config.yaml
n_layer: 21
d_model: 128
n_head: 2
n_kv_head: 1
head_dim: 64
d_mlp: 256
vocab_size: 8192
activation: "swiglu"
norm: "rmsnorm"
norm_place: "pre"
norm_eps: 1e-05
positions: "rope"
rope_base: 10000.0
rope_fraction: 1.0
qk_norm: true
attn_scale: 0.125
bias: "none"
tie_embeddings: false
parallel_block: false
init: "trunc"
init_std_qkv: 0.0462
init_std_o: 0.0
init_std_up: 0.0462
init_std_down: 0.0
optimizer: "soap_variant"
lr: 0.0061
beta1: 0.95
beta2: 0.99
weight_decay: 0.033
lr_head: 0.00925
warmup_steps: 132
schedule: "wsd"
decay_fraction: 1.0
decay_shape: "linear"
final_lr_fraction: 0.0
batch_tokens: [16384, 32768, 49152]
seq_len: 512
doc_mask: false
train_tokens: 191200000
steps: 6001
dataset: "wikipedia_en"
Each number is 128 + 32 x the weight over its row's rms, rounded and kept within 0 to 255. Layers, rows and columns count from 0. Numbers have three digits each. The size before them is the row's rms in percent of the matrix's.

# layer 9 MLP up, 256x128, rms 0.219, rows 0-213, columns 64-127
102:146082142139112109167167181055088092148180191101149153152159099105114097107118112128094128096174088091106182092082123143110154131151130139143104080115166154105155085155122167133086090124043137
106:089106124187145110046113175075167103148100187079121064029113154119121160141101106138135116172144119076078181169075087083075154114053118103106107080095131121151135120140174186108151197116116130
096:106190112136099116165104126127160095162134078095137143123169057169141127171091172140133129124140173105071111140168147081116096137167183164148162076078114162158085111159128144141086115136090108
103:105134190101142102149090076131145107161145109143146128154158180182128127099164111140196143118150120113143121112144173068099175151024104149153119114123131149197113028102137130118149104159102116
104:109141131057136103103162154134158088109113195128143162072096111138155074174088172149152131188109184122137186136080111111120137147138108089071113182106137117109096096066146177163180146105170116
094:191117091099117136182150133120101182128125125086094171142167223125163092162096113150142154101124143090112174122129126183104129105135140136163083147102106133080101177071127159137174155121141141
096:150066082121156138147133138139169147125169134184130148114126090128131135150125139135110087166159171122151062116104124076110093182130119136138143099126111131151077177102108146110205174082136103
100:147117093141149160135155076147141187141143163130115156147128152167104067125122102123109148147100131177130098138157132127066057137103076142119155127067211134171127137075144192128152212152124213
102:111100170098192163107128124158127093124103169111067162181166123164138061146077109174147117132125163169151132098146150137132210121093104089141096191125176136135106055139168145094113134178105117
095:141069131125146165076174122086115088096087124156123122108135124097169118129127152109193068137128157092102132174139116177159099079189160118198154211090125162126140101149149118096091110130180123
109:105146087111102179167137118078151149101140129069158088117152180138123122088131090109147120114220158071110098089139096105165076188111153159117099115160129084161098076199132150098139165093135103
098:128129090132152086125066156078143118137099198085170123088110204097132170085110093156094150097158118106117106120046141115108184109156102149158162122185157094145147086150151176112090111118139113
085:113150106142114119115099184185180126126167155095165097165067162096128098121178171143125153121177200150165165118131140143162171084105095115113110099112143139194121084118233157135155163112198127
099:102129098131161083145108125135154126152175128175155069168141155191100139143161110106171118165148160149167064155100139136146122174120155078136111129147083138092105118150085145061136150130076150
115:137145122133104142131160142098157072120118185081171153173158147099074132163145121062117183129081128115178157132121118167097146151104136054081097166140135145161118085161097085078123109118163133
107:134144109121117123160115142156112136138086149156152194085094131138117161118192094134091101177069070102147108110135119127110143115138193121142216106174160133131146117094114125186116135088090081
105:123122110095095195086089145091070166160145141148151104143078103139169150145091151137119176086143105157103100178169120187082108147101119159129140127174174139151096129159125098041152129141163076
097:154085139121125098102128109137112137130112109156123183122153121094148135105105157148126168176159125104124099131135140139187118079129161182076133164180137129106118102094117160149128163154129141
094:147128083116135176142147165146102214182139168139111121156141144119150171123139063064116116135099089102130185080135139082120064140131156155159113187105172141093079088083086120166088164143126077
087:155150203080163171133129114119169095121110120096095095164140148150132162103117119161138109075148110163134105110134150150170144135154105125146079084135073114185118192107147110140085149130176139
094:109100142091123132080176121136108150137126103173064132158149149136143168139137182114064179075102149166127162131157074088088107153110133051099098129126171139128121173153126120114118116096079123
102:067131140158105099146114199127133099134073054190151129156095126041120132144191162123148141103087130090141229113117085079138099092154148036127089156140129131104102096112120152149115166163062128
100:117132151120081104100096144096142122124130150139144118186064147098139112098132128119153186130087136160075155143136117144160122183125067162192123163170060148099208083109121038075109156096142126
105:117127134146103093105187127118129166149101110147159076093129089143135159078130165132134095106156097161136106144129077160172142108186147183105155081060106112111152120176163109132097161129127181
104:152168162190134072064058122161157086144131089143108147109121090091109212201134107165128140145162139119121058119143147117129088136111155141141167105101133073105148128157099151096123133105156117
085:139108142077150171127137188084171035131111141189140167114188141107116143134123067132103153152202152148112063128149162149104160138122124084113139186156119135156120126156140114062104125142108154
095:168118098148149081105083142099088140099156181108134173166099128098158100104093160113100168150105116105141155139112117179165100153146125124158110071102172099169130125100160182137142089169058153
087:136168166108089143107111118102179105142179134104115063129114183124174144100140148169080131124193157149113106095132140121123113125041104150123149182146132129100137173133115172162130088114185088
098:126162200171182102096092146112153119152096107137137113112139115137146127116114153110096083134087137133148124084186110127174098124150171144061078158092125094160169149174151073114090110130158187
099:108128089101135094141187102118125123123153084158125080113116049112114134095143160092133125175108120151126128122122178149182092128134070157168111208082139131175130157149135076073134112085145129
105:167109136101188152127165195093123127072118118137176081128101167147166143158112130108160090079124169170105137130139124128173092100109166095154168140159182125133103145133190149147092160123119084
097:140124124113134104177145137113108190122082133033082105066143162124107157079165163087107126090150210079166116172169162108147139150143106171122085063076137148103134185108120118134086142139088140
180:113117143139149139126106152084180130142087155118154134153109139123220167107099167173121082157099104120157138099096142082123120145141087141180130094119134095126163146156172120094115114090131129
099:189148057093115047103130116213177146104121195098168134108143150093154134149118132172075156139129091202178125136123147125151127121080124145105165152120085128114115164134156095115167168179144105
098:155147172079204101123120150132068138129103114123152155145140122130128101079142177128121087082103154142112071178203119080138119106127062148124108108169056163163147122162115109191035119135164144
095:190117082125121098196087068115127162163156169147141083206112146133093075117138111139127200153122123112144124123131082168115121128083129111168117137126163096120137112195076069105137097122162107
088:166158136198185116078082149154113076111147089102083141111160137117126034096189105149110062124108154155137116156139138105141146163094173160106107067136151148172147088086170087127179091115153143
116:133142110115101103157147114099172126108147204148099123106109088140122111053147125134083122109145119150142143082157089186145107147088133192103149144105121211120137172100143146162103128111134102
091:096142079091153127089143094131056142159114088162159122111122113134136142032144145123133108133088052088142124160108100110112169114088111104169107110117130114120157105143127174118101141104146116
099:110127073075162124162066148164143098086137150183103136109132138176197109153171162135156087193117189118087120082142125118135126152126163099115117163175143134085147125143068107168069128105128092
106:117164047108099115142109030154151153140206140116100138111126146100098125101142103080097134096110094097130130097063113128131110114136120157135153161161089130123131142142173124154159087087127051
092:074146121055128068103132134143154133110095093185115125123111196134111136126154144086204094124141122095101099148030157103164065102165144109170126098081129153067088091199110110068126087133126093
096:157083220083127149149061129120085127175076108132139132118111107174103062093112160101133104127144124094143126148161153080146172078230188117066115127107126163089138173102132133134108124168074131
077:139135156134115102133143117117159116110087083150155083086072081103169190117162147138127130124142124115087085119160057097160106121138102145160100154102100136135133167117117177103092106179106149
103:096089112153139135150135109108116155149155168118119085122103108183125149186129155136149119123163118062164157140111169108163108098144134112056135129145186178131154125191138179162126135108174122
095:118120066190183188144116140120121116092117144134061188111113117143089112171113091133118115132094122175091140096094072160148138188100134116136086085059127085162104119137077144130161107057111104
095:154226171172097168154181128131132084153108157097186091131129161154108146107186130114162082112154104160123128146135083097073108163134183089142125113095122148076120154110143108136125148132149153
110:117180114115154154091126122104087112136112179132117147104147102113118137200146109140126095152129168196145080134122110143128132140090136088172108091119180143202132113167136123150190157189137139
098:139173154113117152131167166129106139063191123139150146115134124104163146123161100108158108157126124175158193085092123063106132064138097144149102172104207101088089169087121075103134128122125082
087:113062133087140142115160115124082086119105212135056134135106083137117136114128096169167087104130155106136105136148153127086172148137081138115111153078174102102112125149137135158081134085075199
105:117144161167086161162092148158160155124127108069161127156073160140136179109141085097171117154134117140126102153118114067112103132100136102100084081164163101095069093126122146094095178161202153
107:080118058146114142176111089125121107110134110084111163142089108136134095109163068133151123150094044199187116134141103132146129074077201147099108127064105106131132186115160054126133067097159156
098:121186113115093144148107120096153134157033188124140125145124159124104102138101170160092106171063171073142099123158094113186078118120091137100203126124109092122152142114185095102149144144064156
110:083136087091150112168086168162200151165134128076102183150182181087165121142115087148114115103176136162118091136047090161089178131132119124107110097121093126169154159128153182114121086124115092
104:112175087131150142114140208083117087135100108135130084156129145138141126152156145098108134138122087105147124147098107131204115146139081106107193127133136129094113153132093089153095138129153132
108:110099108143092113161147112159139114100112157061121105188175128114175198142094160101079179080154165093118111069082165121171102153164130121163073164088142069073098133073089114118108087109099140
110:083116118104068136103109113124036140153111138128135117095153110129085086116189078146089127153111069146121132143142104138111161173168117118147163130138136160111054130094143107072129117113116107
085:132150135141165136151110124134125155087140074131106109140135063157109087084084122085091168141168179175096162120155144156138137130133136109076114187175092146135199156050157103094133126138124080
103:113134137191100143092172143151127093126135149142079081058122145144102165147166061092147105142083169134129145128137092074112115135091084039212119109134151120078145141096114127121137109142098149
097:096092163130114089122165137152151114097180164095190126122130186103162123195157131093094209122087130136155124135135153095162163097107069071127128104093125135083117088145199111107158172148094093
095:173121088106084098140144126120137153092092181220146175134185101110060136098155079140179168137112121069130142107146128137196169083110165164136114118108062155072166084073104117159079148141121145
093:223110133177086129143107124144149100107119140099106101126118122144168107107164105122124092105139132146146190094104077182155156147120172114184118106161135130073112087132152101123122125170100100
097:143130113162156185107119142106119112068120139174133100070135148169090186084145129133158111093094087106107100096128071099180082141112112033077193143098134133090114132115130195162106173106115119
095:124171139136105138161094128114102078150137142157142142157156076132127173143117104099187121142199113155156091130172075121135111121090146083175163092164120075096144165194148156172142104129211104
096:100096118094139129137092110130159095098145134195105113170153142110152144127120139104159185143180162071121133203140088144199047081120129097119101097179116131155133104133126112138125103108093140
093:164096124104113160151178149144126178164134127156112130162083169130138150167122109092135136134072162127137197166134123114126150203106139154130119092128173136127125106141142115071091094198091181
090:133089086139089120172172221164099093103176143157148104102101141113178104159140148072127125114107133177126131150127096089148129117103076114121135175098109189139104070093100093182097111089156147
092:213144115116164137124170096051134153136165138064169188158133081141134130167080156166113185102079094088143126142130100132124151137151132145147159108120123111112202068132149050068144114148095147
096:091145157170144099145137138176119144160121088161080117089157151125152111185150128110173117105137161103089091230151072147157094112130130179096133099065131134120123155180057060094121109131113123
106:074145129131124132115141097159086103178109095180191152086111096101134175132156162104165142079179063135143163114142099140120157112124121108128127107083142094149113143128140170132121173167059166
118:104144133183176122113150137103076153181043103143096155110134137206171131095091133096073107165098142159132145126070120177160126136108131103090165162130145137111095121132174159140155169155106127
092:073178139158137152115126209159070149153126139176151094137143153156114195151163083132115099123085118072073131194125081128154131101063124136091150150156126115076095134117153076099152106101138151
095:165099099176124126150152143151082105116130147100147103179112118157120158119105123168066142106148094115107096147060130146101148143165116124157058132136127110102148177079131115101155138146144190
104:114159167103095161123180162101079118134100141132167143118183060080147195089105123122101109160157174135140145114088147218151145123123153182096081177144122146122160150149182125124110087131066106
101:190175190202060080145165136126123074107143071117115076122173101154099091076102180156145123123147125064152137116162105158140148146049132137086157101104130183169166084159151114112105094108162147
115:100096186135096091120095103162115131049128138155174141181138156112117109121090150165114171175105080134107122058153078200106131148122122106180102111120094122158153114062161130160100116154109123
086:198118130114141106112074108130100160098094143092134200131120132148116108100126182142131161151142117114122127124086057075155172036091166098133128196168116191120085092123174107164113076114070112
095:146118071136114103118182156165118129138088113167086138132108153139101095120134174148120139064171117065197096198143132112125119125075116097124129150082055140115072131143116145170154121152114041
091:133119141102100095137113087174086117132208149156161130120104105140097087167191122131144095141115126105163100100140153112086134152176101127098135130141128207124078101152155118115126141173069085
091:159156103130120136118116187199162126146139071116103100136098103193143121149130121125065061102086165141138120175150112148124113134149156064114091132153117189141147200119111168140152094118115113
095:099118120149119135108170098128122143142166164129104195139172155152127101119109184114078174099135120153193139154143111089105093091114151128169121145126103064104121122143163145136091109154115145
102:125159109147140131172031147113106156146126123160117152099122123125155093137107116170153147168144079178183127148139103139070152087135059094050153164136180101110062129113126155124178142191134125
111:113093134142077113149095078122168120178161121072071133069115164202183147155159128131185179123086077107089131114118133108119139150062150081081153122097140093138111065128113176187178167177156187
099:153080051130138107146090086117130144114149065182097136093125096199165144111058134148050126151133076116082119176152157201176139119156107092148128183091155094136112189145093093078093140064072206
108:075190147143124183111154166149130123132170175153124129113048122136146190140168127114138096100071178142156109148112153109080177153116096098089079125149115138111121161142171135118148095092204161
089:123192146147107147117165183154139114131106130165111091130134099153108057118120148164108166088152164154110090110156063131184192120109104144102124171114110171108109109115192094143125145146084140
104:131147133141076124169130102139140170058205124136113195114092124143161086103074115129133135096140104096119186131111140053142133083121120164099162122169168159081107105187135144111149124108137054
104:198095089132088164186173132127111179084110161177159140143079149116087162098132199155140137146126127099121118100109183116129108113117112109159139160204096119126124101139143132132138170085132119
095:133124110110161093186139078077128162111119146113049112176086125118154110133159157155151147115162197137104119139138120122167141124184127053115140163135123186142077128141120102121146127107101110
100:095146177100110109121126136161122106117139139093096095137077172138116150126199107093104100085160133104152136149163107171153100050120110118156135045059112117125136164149179184104142111065096088
098:181106129134159182142134163098128134103065151101116072160155159093149154121108107115130207162137175112129127116096128100066081118104178197124128141141127126109113127123123147097169135065175102
102:068071172112163109104119142146135084142112099099117169074180141148165125149126099164127085127125169199055116144113129146086175141085096079127086176087157088134146068165159151120156103127135143
108:149178089124164109121098169148170126125109158099184218163174129103154145114216152069106100125165127109086144100062092083117178086111127147143096128107068113117099119088122109133139103101112099
087:115104116126068104132137143164122130101145045156131133167164121127171119200098126105099168180139102142089085204111135149193142108102120090104086131151095141199129170157165129106118150079161128
104:088121093080096142138109131180110072142134144149140151070156137100124152124137121084139125107137139124150144109084144107130157125165076097127110148136088116125061158086174182075185174192136207
103:140117152153190114145169143188072062132120138194110095116122094120136110130078135137152086127087173163127152194109101161083119098122150068107085160064127122154124070097109148138113143158118132
102:164180160209152206118150182095123137178143135139103109188086129114052137174139069129107089074107144145117199131108110141140151114159079129109139114197113131126157058142111125111113169112116136
100:140109122185108171148098178124180157080134156158114094123129141091163146078147145146117086154084110164201104095144094131117120122160171126111142117180113131148110053157086100118145109118140132
152:121097173149062110098119138162148103212136122099139122098154157124163147119184151133142130141155144124156111126116119094106101109120162115144141071139185105131123130138060174104145128109184120
099:163092122128170109115122090141125117120099194189062077085132139063115126116110149139150095130132141110139150140204081133117110121171103107098085190036161098065118162151126085123097102141088135
090:084118110098146063188102083122147077143142184145138119081150141180118174106109101124134160111137076152156115120099138088109089131140150120137146132139115061097055129097143080061122114089138101
100:099102168137110111168119159176176125101100161104152120101130145154183115153164124100100080152101160147106100070163118149141213136098113179198126198118186125083116081170107157050119062127127150
090:165082103078154083159119119186132149084101154145156106161149141071083171139147124108123168119147138098113153135085201116161164058120111169095153161171124123096123077110164177101142093139130108
099:135096138063104143191131153107177143142080197107115138141100045110083132123135136131162205188113155124132098142107154148131121152102120119121121169129135146118125141133138130162135155126156163
120:103154152108153103137145114086066151128114163232170118152188166121119148125102158091134124162092135115057123034184176149153128151135082139090114101090107159102128118123125152145092153122140110
093:152112101128180082058119174132122158157114155140110115125118106149103146119138141082135059132113098158129122091077102153181139157155142113105097058086134127127124129163151140156099152103149141
098:068174121143190104204157114148101186126159156177101148159100099151121120088141131134098129188132118153164103158103135088153114097153085068093080145156157095156080132163184119100178125132156169
113:145113117140178093144154111090079161119111087165142098127124130059061116120092129099105110121158108114083196168142101094146132155161150148151098120125139115145119140119170120183102146149142142
097:111200086113099135094164167141113113102156077097150165150106105123114091123122079170087112147132138109205088105135146136144097170134158173112169154176111208115119086123071050098109098157136065
091:196147120170134084116144144076120137182124090131170178107094123145146173110131102152174117143130114135217095101157106132075066118103157117188125127122166153099099134139136179137152151107170075
098:107110084195121106114136169132128130118142135143215152121094144147157151124075163127157147110106128086095140124148152088152067125108153058144188084101105113159099141149052096095167096127131130
095:127078157151124079093093156116105121102135162113086063157101136130106120141129109154092214162136099154096085140135137135080168088135103133100115128090064169114162144119145130108167072112167127
118:058128162098141095082182176133145118147153156201122138133109149143114154080163128121174099206113148128111061147126105118108139182127138154157160116062067166138115120122075124132177112108124092
097:165110102132180134108181145137132145106152149155166170109134092134078216176125107084090104107130071112092136181069093115138121099122204137139129099124118051194150180144131097115119141140181190
095:137129139081130130092077124114130152150125156179132169091108130114094182160162162152109093089139126167125128152119149081113116146195129144151117170092200072078099090105083187075142140093130093
091:114106106148110120144100054169123119113174096119086105150089132127104187178103116116158089162117116138097114107116094060153128125187104113154144152104121155181068182121100095151129176146104119
100:102085106063162110148140130141181104125142111126135125180076095192169147150134156118086141147122129134177120131132125136151115158120187100156116136086113132101125117152115093145121098143098095
092:138161159130123133098109129155126173134111087124108061094165155068185184137111173158166094137132153099120154129195168085149145150140094085112114205108163078143120119134135120140125101086133096
093:182129148156215098099170109104132137124168149193109165132107111109060130186109129102184140201128081130084183132118081091152101082071104157114114119118079099110117062136063109166123137140172155
104:113159159127174119118140112105075141186128152065095100111110079128102145132156117068126088127096145118119181091138169176081095138054064104139110139155156134086109112152134209147128135154069148
093:152156126166132141139148069123034121105145078111091152172124082097113125145142123157095070174147036141133129125152113131107129101174080141145117129131097113125151160189147097149142077133114110
090:127075096143114128095121112123126085099110140177124169121101183127097125043135151152136108120183183086147136111079134143202100138106109159147124064071092163114140133089179095157151122089180121
097:120229160118180158106074125161203124133145137075119125123164136099135162156129065137196169115111092135083089096087091094093090189065125147116155081076134060164139148194125170185132160093145137
101:124160094146188138151119118115089064133101137134076137135143101117142099140170076132159106124119197148101146080119131163112124117098108120171135144114171116095097093153101116162165160119092140
094:103124134135160137129128125093079121082179139080083140167094141086132138118197118135143118172180117174184135146163152134152095081200141089167144058089120144114051178104151071077158141100115100
096:140096073126128058075127125147104112201143129074163168154150081143101105136089197115129175163133092168089129147138085155178125168149182087110161060174132144124150112135064166194130074127162088
086:126094169139174120129162128112152122056217133120117144155105185106101135158148160123174209172161139088169143095181125091092184092139079152115175110106112066136133127135158161078069112150161118
117:099146128151140094115086180147168137145123090112143173174115132160133080123115171146101205054125145167151112115100166136169105196172133123057148093123099126168149144121160180123151161119180183
102:136097095181142151092118103140132176173152123118090122131154121148104117111128185153157184127157066088123104162129139150106117157137160091095126137089093087163149103143205132125101127175049172
094:159143197124150119136153147149175150130151072083116130126109084153117180127161140156098102134112076132159142175177167107103188166158187116161138104209121161124141068099103137138081124157087138
096:083110112158115175165088151163133125193131116049148148074151156085165153142117093142148099123113065089124147098111168101060130158073147180177116148118188088133076134121137162187141136132123146
088:106167061125156096121102065135107101168166157117119135152142178128072127122131035164107106138104147110090113202096188137087116117130093111163165146114161151124078147092160104160135117142092202
091:089127125159165106123118148144135106163156114094151110153119121136093113072149178131131124153178130113101073125078136123193064207138109159178115177111117069089115045138136091098069145150145151
100:148192144157156111136134130118120096122127024107173133131131055130114117065126188094145154152150117076173092112122182139158140147100099146116094172083113113108154162116104067100058152103130154
105:116156136136121113105145152171118151095104111101148098098129162096163126120174071149114150092141135101065153118072091166072188087130131133169163167148157213119103048055092115112172147124114098
113:072115136111098088104098163110088147125154129141149107139155095114201149165076167094145126114126128216120115181171114167098125169122080078139168149148081152131160126116110099091135058175115168
090:095122117153086171105085183163095150134075116142111137095132126138177156092126110193128067103131122051090083114107060124113094127098122159137139133152126131113121075091097174110140179151092125
113:150105083039170136095102153104179150065139140094115153086141155122147068062109134153123083143161169094154060119101157180119102131154158062144153177142123112160066097143173219135197119134161148
100:169109147140170119112113128164102077134086146104127137092143170135108122058106190131122155142115111091140111166078148168132118157053166121138164062125106255138136158093168140125126095121109120
097:094159142147122074117117080105151112106132139144138172132132116147118064123140041133158140137119143123121124083137126149107185164143099137047135231127111088122121156132084105110150120107056072
094:162108126146133220123125092142095049127165148172140157127180137104138100093119120188145099125148121197188147185150164120137129135159185135105158135168120128209157091159129118139141172104118187
099:168107145151145175178169081166082087156129098092101102109113110133088182082166137110095110084078133127109118144073092120076156101127106080161099099134123057117155142078072141139151178106103111
102:195166125102119086120146123124131130144104121136112104093081109133150140077171199084123093124133114071147044115117125126144126142163070137104086172165121126093123148086133130125066075104107136
104:178128101119174131148112143152125159106105104141115116120151175165094190106142147109122111203171063144112064141064138106142150172178154153137131106142072136187130160157120084138095126099083125
100:075141115120056097179118147112150134137150169136134154143141188076190156135134158122156095130115108114187060097132147164153134110149119168104187135102127071086154095125088096145129053138170096
095:158107090121100183126212064195137108163143197120107144143143102119146106144136148112137089166208101146143105107154122185122101082122100058142080107128109128095081101135073134108133176150120132
100:137085222124105137085145136149172153169147073136157156112089161115110125163213088101096142137090100170131108051126135108120134124132142096150104057168124143074145156177117132132120154134092154
094:107203181142107144079121163141145124102126129092115126092145095085139125106144114149123117121173100084186119160185157127143117172051144142120151149084137162151141167116079103138110161132051085
087:099153122169124147087091130105110094140139118158184158174134159117079100152169084134146174115153124086147149125148098229076152133165130114117105126161181170081068097113156118086186132100154149
108:115135162100146157130122104101212074136096084152183143174130127129126112126158132104115119106177143141114063128091129110145106136145130151149131111156061048101146148195090133104138140131168136
097:132121070061119149164175123123127227088203115178116180123135187158112129138154138114162117104111169141109104112088118122080101059139110162090110118146127164086144119171176122111125130082134117
103:068096101138153094153163174187152094105146089158204177129169140139164184180140205107138142109141160104122155116156171077167117154128116094124177103160115126113159066141185104101116081171138158
093:125145120134144152173176114147163152140118114135139109154213174128111113144125092138128104165092143093136122102130133128142161088080126169123201144145090120167128096135152206135081098146088148
088:129149108051150115133171165118159082151126141159146076135119121114174108055116155168109148137143151125185137084198088176129150153143147098115110085134143185109100077149150171105190140181169161
096:102156111130090154157126113121145162137142092128128168165065126125117143124095149158182157108136082129105097147110160140217125148061087154088125101173119198144071106160078116113115127135177128
095:115082152110073190113098119118138100126099126109238150138108113145179122100084130096144147105126112149111119120147149124111126115155147119115137120138058092110097115161133146161154132124153127
092:135120134134130171142117082154150109126161096034081092111087141135120106109104089142098151084144136088122134105158168106178162111112134156088136097103095096163139112164096129197127098143086135
092:111163153077101159138118129195139155079096124152156091157127125170132083158155199155140074115160166094096141128119178130115172114113171162099136193147086182157104093086123111172109073095125136
095:113065073067192096124156090132111114129143085146143134189093162079125157080109185121181200117147134080113157150154113110111109146145117088117132169151140128146076089169097183143123126142159086
102:127120161135155115122111103109118134101120113146181113196165114140170102121082131131179115164124105147131155090115100131110074155065151117137159101218141103139096150128103114165120134104150134
108:115142102148114123080130133138169104145164143087128088164070124148099119139048085086183094131140156164190135107104078099126166128170103174157139094143151171132161107191125175098126179124159117
093:140143093123127180149066129161098095147126188175106114143083137136152133167161126069058163143166125125115124114091152159148122044160078117107117169127101099165132125128166105131142144124188113
103:102102170114136100188077161112170140091115084074165127129120179110122161174130141118166102107187131071152177087130155079133156200098120099126130148151104122115110109112097181135101115113118067
090:138104174143154134095178093139088118169068130088139080125137040166109118178134100152141112076116075117121166069134133144172148147116147120132156151083081136154121101210161142162178188200131122
085:117183101152117095170142072120114166122139118099120131119171141134111081123181135135094119161114188145094145116110069143140122137132101114116125238099157133084098092048108125130124121083112128
109:156097115149142204154120131111167146098084134072110121160102145130138128150068071150148112143136119130101118077101141255130117169135178091128102215105105135134137083177163145136056103104137147
095:163093115108159098156113090153104121101131149075115131105149148183111140165098085110095135046118130138138126103119088074106105142100117111140130142090136108146138142128109130067111089134143127
095:179174153139125099092150152101159179094170114111095120072113099100154206142119113085158050120187105145108144128092153079112127142178157135176151074137101162156119148094095129133103102089160092
090:148108164120126133089145130186114094136114134065140106153106117015171103092175176163166154104148124104113109100130108163135148182122106087095166192165108126229074165115127142155118098103173108
094:172124105132093176078178137155181100175137138089160117101072117070129142097190118134121155102126097082185208136171053109143124111117200162117134133170117108147150163117133127110100151111110153
103:106112163169102151155159143147063117128074089075131114053139102128115105123095143153165085143117131121090079106108049130125148123183135084164137150104137113136143130127175164160087176136083094
105:128081120142154116124088176130143135107110152141174134139179148104100073117057155120120113166106075107101095173120132101206084143105157061111122154086142132083108145104130115129119148079149108
101:126167143207206144114095102116104157169089073126127091131187090147152156174122160102151130099108064118088118154100155096168176110147094188118158117158072159097116126129169135182118122135102143
104:117151143140164108155172108105194059110147119180133132151089187043162157147095106108187144118125121162161129117089100113117076136146126189121075164122135073144147136148133140081142098085122173
113:069157149104195172177099108152132120130156151150137106106126120092152166149110091146139166093106107144134149096092135112151098137157170076125101134113111087130114106144158120107122137074055172
099:166143094164053128112077095129154134157141126099178116147141111176141137149171084087141139095133118086122131063058135099130083188070170113132123139164140184104107097125168163149180128138150126
104:165105056128143123090123133137155145110167099128148148093080136107105106123070139149125190152104129069060131124153092166184056134104108117103133112133121100188118148135115168182146147138134136
099:135066172171114147179102116158148149137136165080133094193152193088113083163126169142099153120154120151127090091104144109095093159129162140169171156123107136155078082138060113158079137145172065
092:113109137106169129142151130116095150151146146166125123106131112155116136074152123155137124118106110086097146156147122155121133115146159147064088083131141124145081134114082107172185107093158147
110:129132093155116070125150170174086090135095084175147142167138106151155115139125143108135101173140118183134138097134083149155097136116138106129108142052111139149142132091153108104055107156101156
091:142156107111146133127135107109124160133104122105127194124148087149101125102136165139146088126087099115179078128178103124144118123169176095158148113107034156147144132072146125122088200112110082
086:140080066137161074143118137177157069155177111080135126139108110104177145148129134158189149128112107128166167151129107099081126125080160059106122115157064088126072126105139207107183159068137182
098:098082093134144089139177140118176108174134146154156154130110128123113104207131105099161133065074097159148097151106081130188148184103110110146130089097180107188054129154088114148140170095119123
123:135127116162163103088130121160135187166137157161156134053101178124107123078158133096153143122139114197175110151091110126054132105065133108173100128032131096121128119190102162067148125158105173
107:114152128185099102117170140123141162158076114112096158169122177144163134113159102167120134173103205143088162115085109161122123108146145095123164133123113154170118079096142165106188176125066171
095:133168138137129092149098175151162118199146123070138113090132150160183091153158163101065136088128126185186087166121093143131082113125088157141170147174118148122178196139129134164125198140136088
104:137177149092130162129095120144162140168117100112204083179087118106094154152169122121091099119190107141175100047118138172105060149154090119118094075178102088069134130112122142153115166165152107
104:145120142129189159138121126172113109190113090141124116113116139131186127196173102136153184156136101169162149130134107128132099131127111153091109163154150127151115092213099073109189133084092170
088:075146165208096128131130133146147102073076139209105162189186069109114134102099115155155131148132147152077135095179136098152091143122117134099138115142127100152160159109130114119112169114117147
093:149188171141125175112124201104144104120164152139148115108157143075098089142158132150083109073089149137097200129133101084142108118084086085134137142118140189087135059130134126126117117111188156
101:089148050090136132161090116115140109160100171116133066122140123077175153125131122187073103139144131111064180146097205172119106125123155161169161156162099101171113061156058104187124114129147126
108:141121059151148115187084041117107110112118168069138105180149135121087089175067099106165174141156138162100123117099116148161093102110059118063109151115113099079158127156153157149112168117127124
102:107085081097128111133161087161105119117112154114150133117136088170135154121160187203131129126133132147163132129084102115135116093142141106115154133141181149126116112118165120148180197193077113
094:132143075114102157120135150130082090168119146097148073151196125093125156072143126157141133153121124146143148172111105129114139173173128170170170134143154086090099116113113164188143143079159065
086:152071149106107097106132131132158172088085110131138164144130108155154128160115193171102135126151068085096092102117152116082129128112117084159103114112122125126132112179108158045159097169068159
113:127105117115081126173178139146106039134081147190166179122146166105087153145171184146139141079118111105178178143132134104115137157096140124104125089084106171108103113120144191089127134110119134
098:159110115159117149181154122078152149202138125125144137119074164084068122168164127141110155160154136113146179153068131150110090144043186128100122152187121125128125084158141107082172157055188140
084:162113124112177141165118151060094114137192128103085122087124154160109142129123110107106071152145116102142113143110150117159128098132078148115067119169169125101117161135121076215131166150058162
104:059099152091117145130052131198186118035153199124181086146136213082155148155138059100085177143100112164096092156107140109147147134175116161131077131095093110104130191131114096111130068166168131
095:181141137139124195157124123161126129135145134135122189120130081107070138157136201191157089167142119099100102100147113121089105120117139123156163148126142132114137128182138077136064171114125127
086:129161110088165141164110143145154126164116097117225134126134075134089123063111148127099172101194163140138210117186075081142103085160129113076113115127099166090119107105098157092127114202163157
101:131176111172141129114123075109085173155097163085160132084176126109167128121165125130083134156120142121148117122082100171141096116119128157178119081112168111162133101151151103075129120074138170
110:129124129142133182178173133114133167119092132170065159177170138140118157109150108113183149164158171105116088112091099152131143093172142163101159151111099099118082131094139170071107113107086143
104:150141162165108131110105112149129110159090167160162100147078191037085126150132099173116143076129099114124106137144130173125120179159149145155124181064166118119111110196119104080140086135157173
091:185129103189137127154129079137135143054151098153103121124119112188119113095083167113170101142122131150143165144140132143146103092113155137171096157070138201138107101028123095099109102104084095
091:129153188046117133121160155116135112195118114109158107112114122118173092082131073110110125159160140055098182127100119116102091133123120094143103100091088131106159138098149112073178153116092167
102:115134141136119076098093120118156123125146136181156108109132170146208089148150102190117146189055141112126162056168118134117071116137116115082183152167198111144111198160094156103155143132132156
098:126147148158083153155111082094095155096100103099146184164102102145128098107090131123102133142095150089100131105084157127117110106148116152129082216184164137171128121161144181151127057172133126
115:152067091129151090056121105158081150080150089184109136089112154136101071134171166157124113168148078074075106154072098124121103110147114121136145167109151097126137119131168145178078101116096073
080:159144135078102174088114121067151112153092050141077166108143086129118141134130220094070091151152116131153103144126145092109134132171153042105086103156086086164144080102130103136166144111139093
101:105130147133113097068227090155113127195075152097127098124173089154144169145149140162186108152117102148161104131145157147120113148134192134133170105075085140152127109157085159123166225179105140
098:101145071157120135067111115169111189115108121096092121098161112180174200104189169120143141099135097120116111130074114142100194075151146101174089137154129100212090188101133190123073160101114120
102:152215148117102121119086142131131197125144145135090111091123172201114088159114088100149081116112109135116149135134122153115111116055119080166119099131148121166083148130198121135062161176107088
094:130112141102160137149142168151139111142130127109071062136147154153146216138095129121123143182133077138104104091070120088134050151171153053111088124144163108180105183084053118096168085093164162